config.toml
n_layer = 8
d_model = 320
n_head = 10
n_kv_head = 2
head_dim = 32
d_mlp = 832
vocab_size = 16384
activation = "swiglu"
norm = "rmsnorm"
norm_place = "pre"
norm_eps = 1e-06
positions = "rope"
rope_base = 10000.0
rope_fraction = 1.0
qk_norm = false
attn_scale = 0.177
bias = "none"
tie_embeddings = false
parallel_block = false
extras = ["capped logits"]
init = "normal"
init_std_qkv = 0.0258
init_std_o = 0.0258
init_std_up = 0.0258
init_std_down = 0.0
optimizer = "soap_variant"
lr = 0.00429
lr_mult_o = 0.938
beta1 = 0.95
beta2 = 0.98
lr_head = 0.00895
grad_clip = 2.0
warmup_steps = 200
schedule = "cos"
final_lr_fraction = 0.1
batch_tokens = 131072
seq_len = 512
doc_mask = true
train_tokens = 656500000
steps = 5009
dataset = "wikipedia_en"
Each number is 128 + 24 x the weight over its row's rms, rounded and kept within 0 to 255. Layers, rows and columns count from 0. Numbers have three digits each. The size before them is the row's rms in percent of the matrix's.

# layer 5 MLP down, 320x832, rms 0.137, rows 297-319, columns 64-95
097:171112110140141133120076101113151111123105142113139123152113127114123148082137136103116110145116
099:118162097150121142101119108122124116148098111142160145102111133151122105140154129160144157122110
105:108160144127114113138093122112155134130153114057132107157134162134091140109107133094113096112199
108:166099133124095180145106075122148121131112129075104120116107125136101134130146144139143130142112
100:112134116150141118145110109148176086171108147162157101109125151140095119134133152113159114137157
100:160128111155158140115118141156109111106142087146186128151146151170089145161164153164136129108131
097:150132129143136173125141113130139145120199110134098084125098133093108162111073118123103129098121
101:132089128113114160158150151134156167180137142168166122103107087150083113119088149150148129102163
094:134087118176116109099054129113128118135146129186119168122115103142121095143145114151107098112169
106:108122111094095146162136108107131107122123163108125097135134136121130143112146140139120153103111
102:162171090190154157173132149142089149156128157131134155140142118159140151101159142118155146105111
099:152121089109138091130091148129124147137187112180128159096120112164123139118157148094125144128105
104:088086159072150172110160133159111181159125126119076103102100101155124123101178125137199142169117
098:155109124127178136103128122143124123112108127098113121123118152138121159110152156168101140114099
104:124117155136073111145129111129114115136166086138123147112155131110131128150103105103137111151128
099:111138168111125151107154144161166130146152117171180152170161136106140126118125155141161146135151
099:130098150143147125126168097104137160127173110149143140099130164146131128148145144125132144163183
095:139142130157085167092120154104126123119111136147107111137108139103142136155071128146107123101105
100:117184172109082107137108187116089150102154109114113147142114124126123128118124148172144137115093
100:111135177130118099142140124151106128109166123082089130103136124116114113157106113144118107086124
101:111118082086131140151111146083137125132152131143141124149073168088176143125180137150110116144091
099:127116135133095064154141121140114117158111122120151160105116160114111089127137128135149182147139
099:147126176117077145132170109139161147119106169110115140139149084140109130132163163172179137128115